python train.py --n_layer=16 --head_dim=64 --vocab_size=1188 --attn_scale=0.125 --init="normal" --lr=0.00154 --lr_mult_o=0.629 --batch_tokens=32768 --z_loss=1e-05
Each number is 128 + 32 x the weight over its row's rms, rounded and kept within 0 to 255. Layers, rows and columns count from 0. Numbers have three digits each. The size before them is the row's rms in percent of the matrix's.

# layer 11 attention value, 256x256, rms 0.0789, rows 131-180, columns 0-63
097:104168080039140126121142072177162130180169130178142125143127132153191092152127115089129131143078161177139162074182147107117118207075186151094176149136148124118111068122082167129073102150184103
093:154143136114150137073144086163178084097139139079127145157144132061083141165127202170153087125112077116096115159143074119135111079149141112133127134120133085135089149130128144166153164165124112
086:160128090200092126082076107102122176119108088042203109115108172044124086179132156163118108137109136118151147116144093146135118061119153105106199158188099160079183099165147101080164140125118164
096:144115135198086088098165094144089153151118112156134111087156093124139141145177167090108141174141201158166122150098108137132142132174135113099102088185104121172224137175133114114185142131130154
101:086080144101137105101175127140188112195118179133141109152095169109149125126133144136092176182085121173115099158064131099110169124099103205128138110109109087156178163051162148202133168092104153
098:137166106132174147139059137135121146123163135100187162198096157128144172128132079155136090139184077083117120114120128120070113115096099148077168088183081179090165104109142158149122100137082151
090:151125127106137149131069114118161105139160121089133159195106166109179136079144064113090146102165126127195151099119096106061094127153151173140121111134084118119079079091139156109107095059126114
096:085170180185126122145124128144105110143140181080184173175084150148159177176194165102116120107117141167112062080131173133163177111123066069171094136089129099140091145080140119119110148130146085
092:110148108093129149097152108239121104101120131121112144191156098106119086114081077121098118148092165130127173148175053126071182178099122165163106129133129158154153115159077151131101107137161140
092:108106146111144206170108167119187101159084078196135142130137112140149125102082050144125149127100106184128092143062167128125096148102107139122136115155105205124146154083160125093155094134092118
095:146105105157115176170094074155103103147151139177177078164155178198151119127132141101102156116102145166098081123185149136100148106123198148120138075149111164124113152123154120121129113157150137
099:054116092036126072126170120165144130141121099175120133132108058101161136140160098170118093127120106116087129201105122132171136110090157121122133135060155028137066178125102090153066121159104114
089:056165139176130053060141125080142178082091154062162143143102201125113168123110191222072126139152170064091118135142127126134094067035096127184099130184104084103143100107137148100100177162094130
097:135121162157136149123111159152141140183109117109167076138053101110158090143119148121171146109118131136183162159093098126134137000175175120103152140123158045150166124168119177151203121151125120
091:176124137077114152166059118150183136103118144213155073106144146152116068102125123068115139140130126151122110112111104109140079152199099143106088105100146090134170173164186204126149157149088105
089:137108162092135156187051083080164125145088131150176123151204131125146101099127123134140127210115062065222130108067172126097139128153113163159145085157181198083122106129149123098097143100110072
090:115151162042138111124141152095123119135110171132112135147170185086123129092168183112159114113096105154092173115116131183153183094192134022178088194102133114089133136124148159138143169134116118
096:142119149124139094101107191179153142149101084151106096080141140075090101096087091173088123165138130104094116142165105119114115064116118130095156095129088113129136158090120146108121114161158170
092:115154115124119136100144156122158109142150091099141101112146086091152105126127135091167146131074167183092097116155133129109128217100134168105137109144130175155097119156117148165167140125076106
090:122151156086118137130095079064107176108129143166159185144126197179127081102193101142126118128127193100093181122174136162116143142058099080090146107128139160124118088137136153118142120089151086
085:165117090138093112125165078120082158162087128143080114046135092145137124113124124127130128175125124119103066091120091060114117170142122143113107111167163113154156094142065098167175152154123093
093:100180134099162138083103174110137123133164142084098085140114178158119118102129136121186065119105152132171148142158137141124119181143118129160101161119174122142042113174066094108107152129139126
095:142096136081172115082079086114135135088109153127192127204156190160131109131131194202097147126087085122120139140143129119039174135159118152139156122161145104093084070118148115157107145126114100
085:125169150096148131128156150160158111125126104143056151168113150128051139104141094060123174115119102142107128094134056120095096120105119114129104129149065074087167154172146144135082127146137203
085:116127111125136129086167103164142106108077130115176078180185088147099160138182094112094099118142160128105087084141103103133114142151151113091159100138116172122130138122088100112143126127105205
095:182138133093139099096130104136191174158126106046145106118188082105151131178098135068120186164066084144178153129074157170135150169104152125099136155101148146098069170151106063134166121153110094
105:156122201118120131179025128133152167134128135086153077154144086201114138101178180117139127147176183110193169118103166158126183096144158077184077126106170183140172111156098125019085083066084155
101:155120104112132120102097085147119169139137101061095153169149098139110228135184161160067189156109083122151190146140109110095121127115146086180123172124130072118066101086164093125116125129137134
094:112116123074121101110113107060139169095076121119120144117121135148136136100121139184129102131163165099190100084090111127072153087101106138182137116067175134126112093092101173068122176139077180
085:160141115049111118175075125084106118128107106127188048116157129151126097063149052121134158096110109198126172132076170201164148199120129138135129152124102131126120159098117228108089122128093110
097:125077150178082160149089194093155178134097144149136153201094130088165091159066135137173153129159117132111127131120143135134099129103128146196122124145092111162117176157144111142160132093105132
095:169158159109167186163068071062188179162122062169153125132149141069157152153176125117083102148150170170116125114134138158150140097066160072053097142085058186092145116122093149086133143095155116
096:184102112165095139132143125087089156115106095092172089129159101170126098089113093078157127095140090116157107126046081091136163109112092112104126113164093186134166145143130135013089106116122129
096:130134143084159146122105112127127152100129100107105141133131108104163118147176173130153136134161138144199200150125175166172151111115146082138075128144162061072111070128100140143061128115139096
101:158117101100086100089086146112172118044152125033062110082121104110123106076108112126119131147148166136161136121156153081106087137116120116120240141126107134090154107138120138064133099132099134
097:098131066163152133132179068146054122067120145140144133164094190125146150193063150178096166111111057088077133156118157107149145139104167103063120139112129139104123081131149159136094120153184151
091:143117146070091085149186160118199109156189103113080126114135169180120150120233113069146167086133129154191112134137103157121089138145167117121148169120097101163107134076130134097091151103132139
080:174123044156092137066190154133104141138176074109132148097164176118138100163160098117162090117157129129109067100164112105174116105143107087104171178113123237086154155131077113150120136180133118
097:147151106115111130116207095029143136095124112091105138105187147141112154113140141113138130100069098092090125153092143097081143140127143106118092117112108141077087160126139132108090157153124062
085:087113119129176114103131126115132145123151195111081146162138138144177139079113168110164086113089123102136146087142167136116146119167191163194109155160108070104121088089149060241083132146096167
089:212116132152147149144132127123109118101151078159203171115140148119130127112148123140115149128118111177113061139092163114116138092134126168089106123182119225154120198098136126155158109081067083
096:147152139164134130139112060151101126078135135134133181151141134068095106095086145133189052131120069071113115129063144101120175147130084135176083101150156152084119095198120086130126150125143094
085:164154165120117106093163112142093122124112155079068193154130127114097149196149193063103129179159131074151153171182039123070145111103096096178132143157140127107153125182134124094103123127146165
092:088136137167132123170167114219101139122139100139172135191049108137185065097031102119156152086114111147153132088098154137178158139114109163133102112126134134118176130108120109144115119133097107
086:145098149100150131139074078163135160124135114193085128152092099091153094143087175139162126179136091160169178104148147104156151152125156162168061101107117115141120087193126131153121133137094099
087:184112150166135105069088107155146163156153149146132132169146080120107165086155072178099136136114101145059114125150133120115156091088120118099161114145120141125171165138076146150156149139082092
093:112139167025136160095075170111195101121138106171159106112129125086149048175087155131162070151161171144121133082184145110109144174146146115055098062106199165133172110191151117123192092106119116
090:120150192130169174143137170127124123157093116162180096170152156143141073158132138112145130100114187175126134142199126143138170234090131108145082109117141215143113087139119117186157137139135139
094:108072105096160109165101082101190164153110096191114164140105159095168093171136172094175112138160131155213165077120133133097167184106102138148118137139146159171174128131165106080143107075109158
095:153134147066151102136084109138137128091141120102186107155136134111138125105166096137062145158124110133064170157114082118073151113090154119137115063105094132115155153099166163109042074113098125
# layer 11 attention output (transposed), 256x256, rms 0.0448, rows 131-180, columns 0-63
095:155114190143127108135153142114123130169187163150089207092077068146085150150126196122112097123177084098126094149112087085160060092113129070176163073154120151130143140130163076105150147078154146
095:155185138094119112105151139108119103128155091065105150140132160181125154087107131079160138123154112118126184125121115152130092089108111096119104157109091139101134137151130117085099142151089133
088:088117132088143181125111150147087100096127144154089085146113084077122120115127051129109137151087109149127059143132187149128112181093085174155114110087126156172104179072146109098114131173111168
093:090106093110121099094121157141124117094154135101134200146120137132130099108135141190134113114127120162085117085167109139177146153131144122119131160064079134140148196157082113140101139156145158
099:149077114154132114133160148184105140155110159135138141103178101203121111150133079131177111061186129169096159151145154150114134122204136105082125156072127175141142174158126155145132091176093139
099:100220160118166118133132114159156137158158156177128109080092160121073163119123129114109101179118109118160075116164141134149082072163119185122106182119141130150130096176116092100177120156104108
089:124096172139116148158081162172091171097123175168108118109109133177135115177124135124115126133146161111109091102145123100088089067129051080108125112175172091161158079118134149152145145103151090
100:147123117115138110107130090110110088080191113101105159080183123158242104151121120113110143097189128121123127153125096088128131138157163149141076109133131178129122129066107074130134102121174157
092:159131158170119147146126159166174141149202095108098142171125119115066190137152175092157084197182132117147190104124130188143066087169115158164131121094126120127115090161159114208123185166042146
090:148132175126172135132166141152120175122064154128149051104133117164121183149133127117071102141097134137129201114116124152107148161164119142104173148109201135137167068208111174129167182193078103
095:147113130151206133133142161116125118121102143097096152146160094120110143172110136126092133098113144153173186143054140170121127148190112174122115149122189134094115040095062132093146130184087131
101:153143099143072133195175116038098166168169127051115120134158076129156127184143138165151075119170085091091149171085100125095149117156108075136076103114091213161104192073130048129140183155111191
089:058157166080088167090099142058085067120099055127160107131169148123180139133115000106087179134151083168104155123109098133113143133115152135153082098108138121146137134111125087129135120136147093
097:060175145082090134119117198157135160089115143124120155091167164106134101066128090141171117093155135130055077120195114078135114132177144144079199154097141124160157146162142144171099131141127112
090:146144114169152109118201175169138187162093123126183113166139154170086175138141175126159131116125101143123157105187143134098199133134126117072116189142132108128122121204123160102086082129148106
091:093134201134133146122147153185136133131128206160103076108108181164162147146135141141137116121078131102159096121194134124173123187098115139138173189126107099075177080217133169177155159143090087
090:129074122126059137075195150095159147156119072100147121161182127187118133100117091098149139032099095126074101144130063109133093144109173151085157125098117118075134164153095135135106130150121090
097:195119183142108155152157124131138134188108101098112155165160104152097143168153142112129153157143119152153193096130108140100107102159122111102092129123162109153144100188108111146112126164116131
089:126108114117167060131123100063120084141119169163133152078122151132101133135138157065086128067094172145157101175102147158107148151105168104123181104125120125112121150130187114090140146078142129
093:125136125143143122070104153098083143098122167118107112139104151161110152132094134166090133128130067144139091121144083114104056121109119157124110041136167169169111100108058151117161107094134124
085:116166155107121107089085122140133142093125150096120166149101158112097154151119172156153120187144095157169092147163162155130180112093114146095140097131053184125109183149095155115127126089106102
091:141085160093134120125092164073151151118146095170137155066078130151103097114094183076148170137096095104111075148124141075109104145095135133133204131133158066080133114180149132117129120043120088
092:053121157175144134152123132172138122155145133087135113124158135189107151135185032097135132098120143116154109123190132164142113069136141129119096186140138125115187112183119172135145133197138117
084:112197091187145170107164120154106098139136140117136158148158096186121141031158127121147117135126096108098155093137088113107137078083107136165132117137167153165093116144161140164152057142122071
087:139213105160073159147108121133119105160210156120109126161096079070109153135129198169154119160135138100126139070183108104167118150131124123114080181125126104137118138148130102119081190147149144
091:114059129154114181152179170161127130181152124101130127115101084074124130151152090120126123078154141138079114092145158067114053147086144124178161106147130127125138151150209129164132127168181115
106:098051146104102121093107204191099158095126142165148091160084198080117086121158085173106153107066121117120096092193161119176089143100123194123159171148132029101130137146166161182142116099152134
101:118100115139111157131136123079129108135177126085113177157159151175142165114130047076145120080155162124101125127088160173094107135127103121179080113126160087109121141038178131177140136165100120
094:070180150089060145121080147168090147164165163153138098153101137121137138147147096129100149128161113117110092082207094052140110158146107137117142119161073091105158167140166122189113141096165084
087:119119139154135145103182130184191119124113129162135112125145132169136132157117173089123097081060131138141126153178128128147104139129161178144175154121163143120167088210151092088150190155105166
097:133123126160167129143128140170082190127100157123146040120142108120106125106125066156148161166122127117095138163171162132089132123122138123095151114138116121158130116148123201135156042139136098
091:156116142120097131105210143105110113098113144104102154119147113189140136094095160134153081094097007102148140151143147114103077167080100137126092061126184182130117118050112112094134141152140151
096:120130138117188104082090180148121136147106132139163106184127115063139125184136118199134166135124115133136081122197159150105144167121147184197148143137088059121153121184113090143132161114125175
093:078056123091063144160136125124165097091136137178085153145155194176167113119132099149135087091077065132093087166099096110151109155135132151124149128132138138072131147139136137140137139132104129
097:147109127113201099136104145135155141144102165191120063108064146130135100118098141144126137183130134117144123120109176136144137167143119130186080156173149057150128111106141063134129134115146134
091:090197130118137175152159075081156047167170118122099151148130142094175152076127097075123138125124139149149087154086093166146154147095092139147122121132113142038124122044149128080157119137101134
096:215071059139138123107123129122102150088111156170114136120080055149060091177070156152139105082129156096105101119094147072118109115109106102100099135128117076162098174100194089124105121052178148
081:179212123094084148111075073119164079135142180126092154110132104037116195109088120120198096152120105156111141099099161126125088158092132155103090132171104132127084150105151058091097177120220167
099:137109084151072136091133116044127123162115145099166177108144109115149156147133081107132117076168136057151135142104140163131122151145116059144100127168114094081150153127126099132128138111162121
085:091152120167050168167144096139139105143170125108161196146176130112164134089170084111148122139137124115101068093103098101183146085169113057089118129131095202101110139113111160083114112168156085
087:161118160175152114110138074136159104173103164105121143119149176127136171182170128066106086089112178104153107162161162140117131164105146130116153195088147128110137100177161108073146150140133142
094:053122129107138130109145124143129100112164109120121098110104181122146149133156138118135111165090094119144122186163127194165170128088125141133122132111065136121160134145079167141130126158101125
088:113158067132120142096094147154111129112172110110151150120109154098105107085117080177195141176141086114103119048180172118159138105104110178173069135126089117130091159104138134226124130115151116
091:081072183149221075157120133129114106110115159117174095117157130118167111125171113154049133124166106143161151178161144125110163108135132120181189110093162150106160137128091127156170062119120148
087:133079174154150127172116142173143152102148140149139127191113205149082142118173091128158134143091107126119156136116124163125125117102159118114201191197104096074149145165188176161167122073094118
085:096149128116180096143163133105087121133133109090105136086115144158133211110166145080121086136159079156164122155177151156081137132173089155146102139122186108179121120113153088110119164158086108
093:141073145137200060174085180156113165146078153134144098107081168140062106136145135158121108130100119121177110125153154158090109135090157117139162178162182103142114137153122174091128146089100132
090:176148135193168112095098160078093113149144110113142162138136155097067141118153175111152170109127109147136115142150109133123148093089165133088119105130159097117109164203099154112134112078167141
093:130089159107180137180076136176086176109153167176126071144078084145068070172139091185114148133102152120100076172111146095129123119061115113078140174135125099132110164085204137140148115087149135
093:139088159152129127089133145154112153149084144141141103093144146163063141165126044117089137113107136107150150070146128166094112087119133131162101142172164101157141081170171159140171084135103157